config.toml
n_layer = 10
d_model = 128
n_head = 2
n_kv_head = 2
head_dim = 64
d_mlp = 512
vocab_size = 8192
activation = "silu"
norm = "rmsnorm"
norm_place = "pre"
norm_eps = 1e-05
positions = "alibi"
qk_norm = true
attn_scale = 0.156
bias = "none"
tie_embeddings = true
parallel_block = false
extras = ["attention sinks"]
init = "uniform"
init_std_qkv = 0.0648
init_std_o = 0.0
init_std_up = 0.0648
init_std_down = 0.0
optimizer = "muon_variant"
lr = 0.00416
lr_mult_o = 1.5
lr_mult_up = 1.21
lr_mult_down = 0.7
beta1 = 0.95
lr_head = 0.00583
warmup_steps = 70
schedule = "wsd"
decay_fraction = 0.834
decay_shape = "linear"
final_lr_fraction = 0.1
batch_tokens = [8192, 16384, 24576]
seq_len = 512
doc_mask = false
train_tokens = 108100000
steps = 7006
dataset = "wikipedia_en"
Each number is 50 + 10 x the weight over its row's rms, rounded and kept within 0 to 99. Layers, rows and columns count from 0. The size before them is the row's rms in percent of the matrix's.

# v: layer 7 attention value, 128x128, rms 0.186, rows 97-127, columns 64-127
# o: layer 7 attention output (transposed), 128x128, rms 0.244, rows 97-127, columns 64-127
# up: layer 7 MLP up, 512x128, rms 0.221, rows 0-21, columns 64-127
# down: layer 7 MLP down (transposed), 512x128, rms 0.0667, rows 0-20, columns 64-127
v97 116:48 45 57 57 31 38 41 61 48 49 50 44 63 54 58 49 51 49 61 60 51 32 56 65 57 48 48 56 50 44 41 51 43 64 68 62 57 35 57 42 59 55 42 49 32 65 31 59 48 40 50 61 46 57 38 60 58 38 38 55 52 37 46 50
o97 116:44 47 59 54 42 33 39 43 44 57 54 54 50 61 61 51 64 46 45 59 64 56 54 66 47 52 42 38 37 56 34 52 51 52 62 58 61 31 50 34 48 71 37 36 44 64 45 58 47 42 47 62 45 46 47 54 63 38 39 55 64 44 46 54
v98 104:42 42 38 56 69 45 54 55 36 45 50 55 44 38 56 48 42 49 63 70 48 36 66 54 35 40 40 58 61 44 52 66 45 39 50 46 53 55 46 50 67 46 53 52 67 58 23 40 43 58 42 44 49 54 46 52 52 54 38 33 61 44 44 37
o98 104:41 41 40 65 61 55 47 39 55 50 39 60 55 52 63 39 46 38 63 61 60 59 50 39 38 42 43 59 67 55 38 73 73 39 52 47 45 42 53 66 64 50 58 57 60 34 29 55 29 59 38 49 52 58 52 47 48 44 24 33 44 36 52 26
v99 112:36 53 63 40 42 59 46 31 54 50 49 41 45 48 68 40 44 50 56 49 42 52 65 65 41 49 36 41 66 52 52 36 51 57 55 63 52 58 60 51 53 44 29 35 56 51 47 68 59 44 48 55 39 66 47 57 69 65 50 37 65 71 76 57
o99 111:38 66 49 59 49 51 31 32 59 52 57 48 37 31 61 34 41 52 63 51 34 48 55 47 52 44 47 38 51 61 53 49 48 54 55 66 46 51 62 35 55 27 42 49 54 53 45 60 68 35 49 66 55 41 60 67 56 35 52 57 58 69 57 61
v100 105:44 58 55 56 48 34 53 46 53 43 45 57 55 57 59 52 52 62 50 62 61 65 40 63 57 53 49 55 45 49 54 50 61 57 53 47 70 54 49 45 48 65 38 48 51 44 38 52 61 31 53 45 41 44 43 66 54 62 49 65 39 50 55 40
o100 107:56 61 77 48 54 48 50 49 59 41 61 49 40 64 65 57 52 61 54 45 59 51 60 47 47 49 68 55 51 65 65 36 67 49 47 47 73 48 39 53 45 55 35 40 70 52 31 59 53 44 30 48 54 40 36 59 49 46 42 60 46 47 49 37
v101 115:48 62 49 54 58 47 52 43 48 46 46 63 52 45 50 41 60 50 39 45 31 43 48 69 40 62 55 60 48 43 64 49 68 47 60 51 44 50 61 49 51 50 63 51 35 55 42 53 43 55 32 38 44 50 63 54 40 50 43 42 49 43 35 51
o101 116:49 62 50 50 46 56 61 43 26 51 53 52 36 50 50 42 61 55 48 44 40 36 59 58 43 56 56 54 53 56 48 50 49 40 57 57 53 56 42 51 46 53 50 45 33 63 44 47 20 64 64 34 42 54 46 42 48 40 46 38 47 58 34 59
v102 120:45 50 51 76 53 32 35 54 71 48 49 23 57 63 49 60 44 47 48 34 58 39 60 51 56 63 67 43 57 48 40 63 54 56 41 47 53 56 35 57 49 45 45 68 44 44 36 63 39 55 45 50 57 50 59 49 48 56 59 47 54 51 64 44
o102 114:51 39 50 59 52 53 37 60 57 50 53 23 67 57 39 45 56 53 50 36 38 63 48 43 51 56 53 40 37 49 46 56 53 52 31 38 58 46 43 52 39 45 57 74 48 24 37 54 42 58 59 51 62 43 61 57 62 53 53 58 60 53 60 61
v103 121:53 47 81 60 44 63 55 66 48 41 48 55 45 18 36 55 44 46 60 40 61 43 45 61 49 73 57 45 49 54 40 49 64 42 36 33 71 45 54 47 65 47 52 48 38 45 40 58 77 66 42 50 62 54 41 50 41 38 48 47 49 55 25 46
o103 119:49 43 72 51 40 56 67 72 43 47 51 40 25 47 49 52 41 53 57 45 53 33 40 65 52 53 39 43 48 56 43 47 62 47 30 40 61 64 45 57 48 49 43 50 50 47 52 43 64 60 47 48 56 61 60 48 53 51 56 37 56 41 29 49
v104 116:50 48 54 40 34 35 45 52 48 66 41 41 50 43 53 59 51 51 52 63 61 43 41 57 47 62 45 78 69 60 64 40 37 50 51 40 54 22 42 45 62 52 52 43 72 67 57 62 60 52 53 59 39 56 53 42 35 57 37 37 44 40 44 40
o104 114:56 46 47 44 31 50 45 44 34 38 45 44 38 51 64 45 51 59 62 57 47 52 53 53 42 58 57 76 42 59 50 46 29 46 44 46 42 35 35 64 60 56 58 47 61 61 50 47 58 52 48 72 61 51 54 45 46 48 45 25 51 31 49 60
v105 121:44 56 36 54 46 48 62 41 43 41 58 28 41 48 47 56 49 46 53 37 42 56 46 74 33 37 75 33 41 26 52 47 41 55 40 27 68 48 45 44 43 49 43 59 55 57 47 40 46 54 44 36 49 47 54 54 57 35 35 58 53 44 44 42
o105 125:41 60 44 52 72 45 41 50 60 44 64 39 41 50 58 53 39 38 63 39 47 50 43 71 47 51 67 58 58 33 43 41 42 58 37 36 76 52 32 47 34 54 54 62 60 56 67 55 58 56 45 53 50 52 49 46 54 26 36 58 40 39 36 47
v106 111:70 48 57 52 24 37 27 52 46 42 57 57 48 43 60 42 60 37 48 43 38 47 33 47 46 52 51 38 55 56 43 43 48 64 56 33 47 59 68 46 48 43 37 49 59 47 44 27 38 54 38 48 45 68 41 57 35 68 54 64 52 38 65 55
o106 112:51 43 51 57 35 52 34 44 46 42 67 41 50 50 47 45 34 54 58 57 41 44 51 38 66 54 48 43 46 59 55 41 42 62 49 62 30 55 49 38 24 36 54 32 70 55 45 56 35 53 49 42 49 54 52 56 39 57 47 56 55 40 65 55
v107 122:63 56 44 76 57 66 51 52 57 50 55 46 40 41 57 65 52 47 57 55 57 65 62 34 50 51 35 48 40 62 46 40 59 61 45 61 59 52 65 51 58 53 47 50 64 57 49 36 60 44 67 28 50 46 52 50 41 64 62 33 20 42 61 46
o107 121:57 46 52 62 55 49 59 73 58 47 52 55 47 40 65 65 49 41 47 50 51 52 55 39 55 71 43 47 53 67 59 50 51 56 47 57 59 45 62 51 62 41 51 58 61 61 43 49 76 60 63 37 43 50 36 47 43 72 55 33 47 35 52 55
v108 118:35 56 37 39 49 54 47 53 42 50 61 55 48 59 56 55 53 67 34 53 58 61 48 58 58 47 63 65 43 52 37 49 43 65 58 43 52 40 61 28 54 59 54 47 45 55 46 54 40 50 52 45 52 45 51 59 54 42 47 68 57 55 32 43
o108 118:46 57 40 44 50 60 48 39 52 57 30 60 48 55 56 65 43 56 62 44 56 61 60 57 57 42 59 54 49 69 37 51 45 67 59 51 62 38 52 30 51 66 63 60 41 52 54 52 41 45 37 44 64 42 61 60 63 46 47 50 58 48 42 36
v109 118:61 55 35 47 73 55 33 58 57 56 65 55 56 64 60 55 49 44 56 43 49 42 62 52 39 52 54 65 69 33 44 59 43 51 52 44 49 57 57 40 38 47 42 57 39 44 34 64 53 70 54 45 70 50 26 31 54 41 63 44 61 54 40 62
o109 116:65 49 35 52 61 49 23 46 45 47 50 54 55 61 62 62 38 58 54 44 39 50 48 58 48 46 47 49 44 31 45 65 71 40 61 48 48 61 36 58 41 57 47 43 47 62 35 52 45 72 59 34 63 58 35 45 38 38 73 51 52 56 41 61
v110 112:68 54 55 61 55 56 56 49 48 42 57 40 58 57 57 60 43 42 54 44 50 42 49 48 66 48 51 59 43 61 45 46 57 38 53 76 46 58 43 41 73 58 58 52 42 44 42 64 41 40 40 46 47 67 63 31 61 44 64 60 58 38 54 47
o110 111:54 39 56 66 64 28 53 45 54 61 54 37 54 40 77 61 43 43 42 41 36 44 48 43 53 60 57 52 52 58 39 46 61 34 48 55 48 47 37 49 69 43 58 56 43 48 61 54 36 48 47 43 49 54 57 40 69 57 67 64 63 48 61 43
v111 117:58 61 60 38 68 53 63 61 42 33 50 49 53 53 44 45 50 69 58 60 58 58 57 41 43 52 38 36 61 41 52 51 58 44 48 40 24 55 48 56 42 42 46 70 67 48 60 56 39 57 53 39 29 44 63 61 36 64 46 65 60 49 43 36
o111 117:46 69 40 51 81 61 77 45 30 49 67 58 57 47 52 50 53 54 51 65 63 51 63 52 58 33 28 37 62 49 59 58 49 47 45 41 44 46 51 38 42 46 38 58 70 48 56 61 40 54 58 55 46 30 56 57 46 58 47 59 62 59 53 39
v112 109:57 67 42 51 34 52 34 40 51 66 45 57 42 53 64 73 45 55 56 56 50 49 51 57 59 48 57 44 48 47 42 65 51 40 48 55 41 56 67 32 60 60 34 62 43 46 49 27 58 61 51 22 55 39 52 60 64 54 47 48 55 48 49 54
o112 111:56 56 46 61 57 49 34 50 68 46 48 55 44 54 43 69 23 48 58 48 48 63 48 64 55 49 54 51 43 55 39 43 60 39 51 37 41 63 59 45 61 53 29 60 58 60 53 34 44 50 53 37 46 37 57 46 57 58 52 40 45 54 43 55
v113 113:43 45 36 57 53 48 51 38 62 44 46 53 66 61 53 46 59 43 45 40 48 31 49 43 63 38 51 63 58 37 49 47 66 51 55 50 60 69 52 58 52 57 48 62 51 66 46 42 67 52 57 47 59 67 38 49 58 68 48 50 61 49 58 50
o113 113:60 43 51 59 66 45 54 29 61 47 43 55 57 65 47 40 60 43 53 42 45 47 49 34 52 49 51 61 60 38 43 37 56 59 42 62 66 63 64 57 48 56 44 51 43 54 44 39 76 51 41 57 58 46 35 59 51 47 35 44 43 50 69 58
v114 110:22 50 44 44 48 41 57 66 44 39 52 55 44 44 55 40 50 59 53 38 60 46 42 46 44 50 61 53 42 50 49 41 58 57 71 48 32 28 45 56 55 42 66 63 54 41 41 56 44 51 43 50 27 27 36 62 61 54 49 41 56 47 69 59
o114 109:30 44 42 51 41 49 60 64 51 44 34 31 37 56 62 43 54 62 73 51 58 45 43 46 44 49 47 43 51 34 50 56 42 65 47 48 38 29 47 59 45 42 44 44 47 54 32 51 42 48 34 43 44 28 41 59 58 48 53 42 51 58 49 65
v115 114:58 52 43 47 57 56 43 55 62 53 48 38 34 41 56 27 76 65 47 47 47 52 35 55 39 61 45 50 39 57 51 48 57 40 44 60 54 62 42 47 65 35 48 45 46 45 53 50 45 51 58 54 63 68 47 57 41 39 68 56 53 37 56 50
o115 109:54 55 39 34 67 41 49 69 56 67 53 47 43 49 42 37 69 64 41 34 60 42 35 62 36 70 60 54 39 54 52 37 59 53 23 40 57 60 53 40 69 37 55 50 42 40 30 53 46 33 52 60 52 63 42 46 39 53 73 57 59 59 41 55
v116 118:43 55 53 54 32 63 43 50 51 56 36 54 65 35 46 48 51 45 50 63 34 51 52 54 52 61 59 51 52 51 60 45 64 47 35 31 39 65 30 54 45 40 56 50 41 46 60 49 50 56 44 45 38 32 35 38 46 56 75 63 42 54 66 44
o116 113:28 50 54 54 38 46 54 50 28 49 57 35 51 39 46 48 59 39 55 62 39 48 46 50 55 55 57 51 45 54 54 47 51 54 40 52 43 63 44 50 48 56 54 70 52 38 62 47 44 56 45 55 37 31 25 43 49 52 74 48 43 48 54 44
v117 115:63 53 54 55 70 43 71 36 50 44 38 48 40 53 53 62 50 39 37 47 49 64 29 49 66 38 53 48 53 58 49 52 44 59 44 29 49 61 59 45 56 45 56 41 45 57 54 57 45 44 31 42 45 70 37 60 62 59 56 49 68 51 43 41
o117 113:51 49 62 53 65 54 58 43 43 51 66 53 44 52 40 58 53 33 49 53 39 61 53 43 62 57 61 63 28 51 46 63 43 49 58 35 64 50 64 44 40 39 71 39 69 57 52 60 48 33 57 38 51 66 35 55 53 47 36 47 66 52 33 44
v118 122:56 48 49 47 47 61 45 51 54 61 47 62 37 27 55 63 53 55 50 49 56 48 46 45 70 60 64 62 52 53 70 73 44 51 48 71 44 46 45 41 60 62 38 56 53 62 53 42 43 30 51 50 58 61 60 47 44 57 41 35 49 51 59 38
o118 117:68 34 52 50 38 65 69 53 68 53 43 63 43 21 45 43 49 50 56 44 53 47 55 43 50 47 48 63 42 63 59 67 54 52 53 63 51 56 40 50 51 50 46 52 63 53 52 46 59 44 61 44 55 49 54 46 50 61 51 46 58 46 73 36
v119 114:52 43 48 57 55 51 53 51 48 37 40 64 57 42 59 50 55 28 57 42 60 53 56 42 59 44 42 72 54 71 31 43 39 41 25 52 48 51 53 53 51 41 42 37 54 38 44 45 45 45 59 64 44 33 52 48 58 52 45 78 50 42 36 44
o119 115:52 41 38 42 49 48 53 69 44 63 53 47 40 46 54 61 43 26 53 34 43 44 62 52 40 52 38 58 59 58 26 42 47 41 60 51 49 58 59 59 52 44 51 27 48 43 47 32 38 43 54 68 37 54 58 43 58 52 50 70 52 56 48 43
v120 111:57 33 59 52 68 38 53 70 53 49 59 36 51 67 51 63 47 39 49 38 43 61 46 41 56 58 56 48 46 50 60 69 57 66 60 59 62 38 46 53 67 46 50 56 55 50 60 31 58 69 49 53 40 51 47 43 52 45 57 59 37 29 41 50
o120 110:53 25 62 48 63 38 57 68 56 60 47 32 47 67 61 46 46 50 48 46 57 61 44 40 48 59 43 53 51 42 67 73 47 52 49 54 64 50 36 33 58 44 47 57 48 58 59 42 59 50 40 45 28 40 63 61 41 50 49 71 40 39 51 59
v121 117:62 43 20 30 31 62 52 41 53 38 54 34 60 47 48 54 47 51 60 54 60 44 49 41 46 56 60 59 42 42 61 60 49 59 42 34 35 44 52 52 64 47 45 50 53 47 42 46 47 47 38 41 21 66 47 42 64 27 58 54 42 46 38 55
o121 118:65 43 46 44 37 55 60 49 57 44 41 46 49 51 51 61 41 50 47 52 61 51 46 44 46 42 61 57 46 46 61 43 54 77 50 40 40 39 64 42 53 48 44 54 47 58 44 37 52 52 53 48 34 63 47 41 70 33 59 62 50 35 46 44
v122 122:68 44 66 57 50 63 59 49 45 65 53 41 58 38 22 67 55 47 40 56 44 40 60 46 47 37 43 41 56 53 45 40 48 31 41 51 54 56 54 46 36 47 65 41 45 55 63 53 50 58 44 59 45 62 50 61 51 40 51 57 44 54 41 38
o122 116:59 48 75 60 42 48 40 51 42 51 44 49 54 41 51 49 52 58 46 34 48 56 44 66 43 58 60 43 50 42 44 46 49 36 53 49 27 59 44 57 51 53 62 40 41 56 57 56 60 55 54 42 46 59 68 42 36 57 43 36 40 48 26 44
v123 117:37 36 34 53 47 41 53 46 35 48 41 60 50 52 52 38 45 50 51 63 49 62 43 65 49 45 59 48 53 53 43 51 56 41 43 57 53 55 46 57 33 36 64 36 46 40 37 53 49 56 68 45 43 39 42 35 25 35 55 50 45 46 39 48
o123 115:40 42 55 56 54 50 56 56 37 58 76 54 51 62 42 45 66 36 35 49 39 61 44 74 50 46 39 51 58 41 40 34 51 51 45 52 59 53 37 54 47 45 68 39 55 47 30 54 37 56 73 60 35 38 47 42 29 34 53 31 51 51 60 26
v124 118:41 47 53 52 60 36 50 48 62 38 51 38 56 63 26 38 55 53 45 61 39 57 48 51 37 48 54 71 40 42 66 40 54 42 41 52 48 54 52 50 62 50 39 60 41 54 58 32 42 39 43 57 58 49 62 39 26 70 36 49 46 51 44 54
o124 112:52 56 59 48 68 46 53 54 52 67 59 32 62 40 20 37 53 39 47 63 40 59 53 71 27 62 54 60 51 44 50 47 60 40 45 43 47 53 64 47 39 55 37 59 54 66 58 45 43 55 30 48 41 52 53 38 34 68 45 54 68 44 51 57
v125 120:46 59 24 53 54 62 54 43 49 49 54 46 66 50 54 54 53 58 58 47 36 37 47 48 52 38 63 38 53 62 62 59 42 57 58 57 34 44 52 52 55 42 32 48 33 32 41 65 61 47 63 51 50 66 50 62 42 72 43 51 34 46 44 56
o125 110:45 63 41 56 65 49 54 43 53 55 49 46 60 47 47 37 46 48 49 40 32 40 49 66 60 36 49 53 35 68 54 61 57 48 62 64 45 40 50 48 43 44 29 56 34 47 45 54 57 33 53 52 33 65 40 59 50 67 48 48 47 38 32 40
v126 114:62 55 40 58 41 46 68 66 48 63 54 54 46 37 43 40 41 73 45 46 64 58 54 54 55 46 53 60 62 39 46 63 66 56 58 75 64 61 61 42 50 52 47 56 47 53 50 40 56 50 50 55 46 29 59 44 45 67 48 42 62 44 40 49
o126 113:61 70 50 49 45 40 44 48 30 53 37 57 42 39 53 50 42 70 41 44 43 55 41 40 49 57 42 54 63 45 48 59 76 57 45 55 66 49 58 48 51 70 55 51 48 46 49 49 50 31 50 39 34 30 47 51 49 82 45 42 52 39 36 49
v127 114:32 66 33 57 64 61 64 29 51 54 40 51 55 50 36 38 44 47 48 64 66 38 61 64 53 41 49 37 67 51 49 39 41 42 58 50 44 49 63 43 67 43 47 48 28 67 59 55 56 54 73 66 50 55 46 48 38 44 59 45 57 64 56 59
o127 117:39 55 42 34 58 75 64 42 45 62 48 43 65 50 32 61 52 57 38 66 35 42 52 64 55 42 58 57 49 67 28 43 54 53 35 61 54 49 53 47 56 46 53 42 56 46 43 62 55 50 57 70 44 47 39 53 23 38 42 44 55 57 57 61
up0 092:55 54 62 43 50 54 56 42 68 43 57 50 57 72 37 56 50 47 58 67 69 74 54 50 42 63 48 46 59 38 49 57 32 56 55 35 43 47 46 52 44 38 51 64 49 47 54 44 69 34 57 54 39 52 43 56 51 66 58 43 48 41 53 40
down0 093:46 48 51 38 69 48 41 63 70 52 64 45 50 27 50 36 53 59 49 46 44 63 35 47 25 42 51 62 63 46 61 46 52 50 64 67 58 46 43 29 46 46 51 34 37 44 51 48 47 49 56 41 54 50 24 58 44 58 57 65 58 53 52 66
up1 094:63 47 53 52 74 71 50 31 35 56 51 64 54 41 40 53 47 43 34 37 46 39 35 49 52 28 37 60 38 58 54 50 52 68 57 37 42 54 45 61 56 45 44 50 64 54 56 44 45 44 53 51 59 47 54 65 41 47 53 53 59 62 47 51
down1 111:48 62 71 48 60 44 56 55 52 44 24 60 33 58 48 45 48 57 48 67 64 57 51 55 53 65 48 31 43 45 63 54 35 40 55 51 61 53 57 42 57 42 51 44 28 52 51 49 34 61 56 72 54 48 70 57 55 43 46 48 38 41 48 56
up2 094:81 48 51 54 34 68 53 51 39 46 42 48 45 55 64 58 30 43 28 41 49 49 38 65 52 48 43 43 51 42 29 39 59 62 47 52 61 23 55 46 55 50 46 47 57 35 67 49 60 56 45 54 50 46 46 48 50 35 46 62 52 61 54 35
down2 090:31 49 54 48 66 61 54 60 55 48 32 55 54 51 49 32 71 39 50 43 42 49 45 50 45 41 60 47 52 41 52 58 43 40 48 52 24 71 50 25 58 69 51 59 59 64 51 67 48 61 48 40 52 57 54 60 60 49 51 60 48 48 52 39
up3 095:47 27 53 54 76 32 57 64 51 38 50 53 47 53 46 40 57 42 50 44 48 62 35 59 51 63 47 62 66 69 50 41 45 54 59 49 54 45 55 41 49 49 57 42 32 53 56 43 38 49 39 40 48 51 58 37 39 44 42 60 48 61 63 49
down3 101:67 57 46 51 39 54 39 58 44 39 57 58 59 64 51 37 62 41 33 40 33 39 45 36 32 39 45 40 47 75 53 41 53 45 47 38 42 60 47 38 63 51 36 49 45 43 39 64 50 46 55 38 36 42 44 36 57 60 41 48 46 32 35 47
up4 088:66 56 67 49 64 54 37 49 56 55 51 41 36 42 54 56 48 45 42 68 84 55 54 56 46 61 43 35 50 49 39 40 32 34 58 46 55 43 37 44 39 52 53 44 20 55 50 59 57 51 39 41 40 58 44 44 57 49 33 41 54 45 40 29
down4 095:63 38 37 61 59 60 63 68 53 46 48 41 48 41 32 48 46 40 50 48 54 37 45 55 60 39 49 50 41 51 58 52 41 64 31 37 41 58 53 53 60 58 42 55 70 63 28 27 43 48 57 34 48 51 53 62 60 49 37 52 56 65 53 72
up5 098:63 43 57 59 54 66 46 57 64 53 94 69 46 45 64 41 49 62 54 59 40 43 33 54 53 47 46 43 43 35 54 64 52 46 49 61 64 54 36 44 45 40 52 57 38 55 56 55 50 44 60 55 20 65 31 41 40 54 44 48 40 52 63 40
down5 106:41 44 50 48 57 55 50 38 39 51 42 52 44 57 44 43 46 31 53 58 43 52 73 53 52 53 33 58 40 59 56 52 50 43 55 28 66 55 50 40 50 67 39 45 49 50 53 58 45 57 24 48 51 54 70 51 35 33 56 61 53 54 46 70
up6 106:66 48 58 54 42 59 37 62 39 53 68 41 41 47 49 64 53 60 41 39 53 55 46 46 60 24 56 42 34 50 54 44 58 49 52 66 57 40 47 47 46 56 42 43 33 44 70 60 37 44 30 38 48 62 40 69 48 47 48 65 35 41 50 52
down6 104:52 45 67 69 47 51 52 31 48 58 53 55 27 54 39 49 59 35 62 51 45 50 46 36 40 65 55 56 43 50 42 57 37 62 63 50 33 30 45 39 45 45 64 39 58 62 46 61 44 71 48 46 64 36 59 28 70 48 66 56 47 64 48 56
up7 095:61 65 50 58 32 50 34 60 61 53 56 53 57 40 71 43 37 34 60 64 39 32 40 72 52 30 33 55 50 42 70 41 47 43 51 46 62 42 57 55 59 49 57 64 43 51 56 58 45 49 59 60 57 46 41 48 51 57 55 64 37 58 49 42
down7 092:52 37 40 35 52 60 54 49 42 54 43 54 59 41 45 31 54 53 31 61 43 63 61 40 40 58 37 26 37 57 46 42 46 49 56 34 48 44 56 46 63 61 54 31 45 43 61 54 56 47 45 44 47 52 49 57 54 47 44 58 48 42 39 60
up8 092:60 59 63 59 34 54 50 69 43 28 49 38 48 60 51 50 44 42 62 69 37 47 32 56 60 42 43 46 44 43 66 62 39 64 48 45 55 54 51 69 51 50 55 64 51 40 55 53 45 57 60 50 40 44 67 40 39 27 34 47 50 60 54 57
down8 097:39 56 41 44 40 45 42 55 81 65 52 53 51 47 43 46 48 40 38 49 57 63 73 49 61 50 44 51 63 51 44 31 55 47 58 40 59 52 40 46 49 55 45 41 47 57 42 68 47 33 63 62 42 47 31 55 66 56 57 38 70 43 56 50
up9 095:44 36 57 63 29 41 51 56 40 51 46 57 63 72 42 60 53 53 42 41 28 50 40 43 62 51 58 68 47 57 44 60 30 53 53 45 59 45 40 56 55 53 45 47 33 46 64 41 30 60 50 53 58 38 51 51 44 32 32 59 49 52 76 45
down9 091:35 66 53 44 47 74 67 56 52 48 53 65 44 61 63 48 29 54 50 36 63 31 60 45 46 49 36 48 51 46 56 34 52 48 51 52 59 48 50 54 55 35 37 65 39 52 33 73 47 42 65 47 65 34 67 58 65 38 61 61 55 37 65 50
up10 094:48 44 57 51 57 55 57 29 57 67 50 58 34 54 59 55 31 55 55 46 51 37 57 39 64 60 54 64 61 53 44 54 52 54 62 47 61 32 56 58 49 45 43 33 62 51 59 33 47 59 52 44 63 50 43 66 47 60 46 65 59 53 37 65
down10 092:58 45 57 49 47 39 39 56 40 51 81 53 33 53 41 54 56 35 52 43 57 45 48 57 71 51 52 68 65 45 55 60 41 62 68 58 33 24 52 46 59 47 45 42 50 61 62 50 52 55 40 52 33 59 64 46 56 57 51 74 59 53 46 62
up11 093:56 79 52 41 57 46 66 37 49 35 50 56 54 46 49 57 64 46 43 55 35 58 34 58 55 33 49 51 42 32 62 51 48 55 50 56 46 52 46 61 58 58 43 62 33 48 54 50 35 47 58 71 37 36 39 48 35 53 34 36 41 56 55 55
down11 105:44 42 34 60 42 55 45 76 56 57 60 49 33 60 58 47 36 48 44 46 57 44 59 51 45 60 30 35 63 60 42 56 39 45 55 36 40 57 37 52 45 57 52 58 42 51 40 43 54 50 44 40 72 55 59 57 58 50 60 63 55 42 47 55
up12 096:57 39 58 45 46 58 56 24 46 45 57 43 64 58 48 40 60 52 32 60 51 59 59 56 48 65 45 40 63 54 46 59 56 79 56 45 71 47 58 55 39 39 44 54 41 67 50 49 61 61 54 54 32 31 53 37 59 46 39 44 37 51 57 63
down12 113:44 53 57 42 54 64 44 48 47 68 70 51 53 41 68 71 50 39 79 40 57 40 38 42 42 44 49 59 39 37 44 56 45 40 30 47 58 51 49 43 56 59 62 48 50 57 54 58 53 52 74 37 57 43 41 64 52 51 60 62 53 44 34 55
up13 095:51 40 53 43 56 50 54 64 46 52 46 50 38 62 54 45 65 50 51 71 39 65 35 69 52 64 60 43 42 54 72 47 57 29 39 53 61 47 49 69 49 63 56 50 39 27 41 27 44 49 62 31 66 40 48 37 63 63 63 52 41 62 64 53
down13 094:54 66 56 39 41 72 45 44 56 55 32 47 67 65 51 49 25 60 54 54 43 64 53 47 47 41 56 69 72 48 40 68 62 45 41 60 58 39 41 39 34 48 46 46 53 59 58 57 61 41 39 38 40 54 67 46 51 45 32 49 56 33 51 64
up14 100:55 44 62 40 63 57 49 42 52 49 63 55 47 57 72 42 54 59 53 58 68 52 39 55 44 31 56 60 55 39 70 65 48 63 52 53 66 53 43 63 60 37 50 37 62 61 41 45 70 38 55 60 52 44 57 55 35 67 47 40 40 46 55 49
down14 098:60 35 55 56 49 43 54 52 51 36 31 56 43 51 42 49 64 55 37 70 51 55 35 48 63 48 50 53 53 31 59 55 57 58 37 54 49 37 47 51 45 48 53 61 42 30 61 52 65 36 60 46 58 45 58 42 24 53 42 57 58 48 43 37
up15 105:50 41 46 49 78 75 53 53 37 41 61 55 59 49 52 50 46 48 45 44 46 35 42 59 42 54 46 68 62 50 57 53 71 46 37 51 42 50 46 53 41 43 46 39 40 57 55 44 54 58 52 44 59 58 43 59 51 41 60 60 37 58 37 33
down15 101:59 56 42 53 58 43 50 53 56 53 44 45 61 55 57 49 61 69 48 65 53 40 51 40 62 62 68 47 45 63 60 41 48 38 53 57 66 59 54 44 39 24 70 48 50 41 41 39 58 43 46 43 56 38 54 48 51 50 45 49 47 44 65 63
up16 106:49 42 56 36 64 44 47 72 55 54 56 60 74 46 43 35 51 51 70 49 52 56 46 64 53 47 54 55 43 62 40 52 41 41 57 61 55 24 32 51 71 45 41 42 43 50 57 46 30 51 50 45 49 57 57 67 52 59 33 30 63 41 52 25
down16 100:43 38 46 56 53 54 44 50 57 57 45 65 61 49 69 49 52 50 43 57 53 50 45 47 60 63 46 61 48 53 61 42 49 62 60 31 41 53 57 52 52 51 43 48 61 44 33 42 56 61 48 69 45 64 55 50 51 54 45 52 53 59 29 37
up17 098:49 49 55 45 34 68 57 41 51 62 43 37 51 53 56 56 43 44 45 52 58 43 56 47 57 56 46 48 39 44 58 38 56 63 50 46 57 32 39 56 52 55 51 43 45 55 47 38 42 38 47 40 43 41 52 62 46 52 45 38 67 45 56 52
down17 092:43 63 55 55 47 50 55 55 24 33 40 67 44 65 62 28 47 50 45 42 40 57 58 61 60 39 59 47 59 55 55 56 33 53 68 48 60 52 44 51 43 45 63 38 39 36 64 43 44 54 59 63 46 64 30 40 47 45 57 54 53 43 61 47
up18 097:62 55 69 47 50 59 45 71 68 65 40 60 39 42 48 43 60 48 48 40 49 41 35 46 64 48 69 44 33 51 46 34 57 38 51 41 57 61 49 56 72 41 55 35 49 66 54 53 44 63 44 46 41 43 31 51 53 54 55 62 50 57 51 50
down18 097:55 59 51 57 55 68 51 29 33 40 44 43 49 50 38 47 50 39 57 49 62 46 66 54 49 40 36 43 48 55 48 56 55 52 59 60 52 37 51 28 54 54 47 62 54 30 69 48 44 44 50 59 68 48 46 64 39 47 48 46 48 45 78 65
up19 104:67 57 44 53 48 48 47 59 63 37 58 38 58 47 56 50 40 46 55 45 54 40 32 33 49 46 34 56 63 52 73 42 40 50 43 53 49 51 51 61 42 62 61 47 48 50 50 67 45 45 56 42 58 61 56 55 57 59 28 41 49 69 54 31
down19 100:46 57 34 51 45 40 33 52 48 71 43 44 56 43 74 65 44 44 34 27 68 47 63 61 58 46 43 48 55 56 53 54 40 41 49 48 53 53 62 59 43 37 33 36 50 50 51 36 39 49 62 54 47 48 60 52 68 50 59 63 31 76 51 52
up20 101:45 32 39 55 45 43 50 41 53 49 62 33 52 43 36 44 59 31 41 52 48 46 66 40 45 58 73 59 55 63 52 57 52 48 55 62 48 57 37 62 61 58 57 44 62 66 54 39 48 43 33 38 48 47 58 56 63 54 62 68 36 60 58 42
down20 123:55 58 36 38 59 61 31 48 43 48 93 54 46 56 47 49 58 38 54 41 51 44 68 31 53 54 52 60 46 64 56 49 54 50 45 42 50 69 52 61 61 50 58 53 47 73 46 43 58 37 27 45 49 49 53 50 53 47 62 60 34 49 48 54
up21 092:59 71 65 52 55 47 56 52 37 50 36 35 38 61 50 52 70 59 61 39 43 60 65 45 40 51 40 64 64 41 34 54 58 39 43 49 54 60 66 58 55 60 43 28 47 51 50 68 60 54 49 55 45 45 46 53 71 46 44 59 58 62 54 44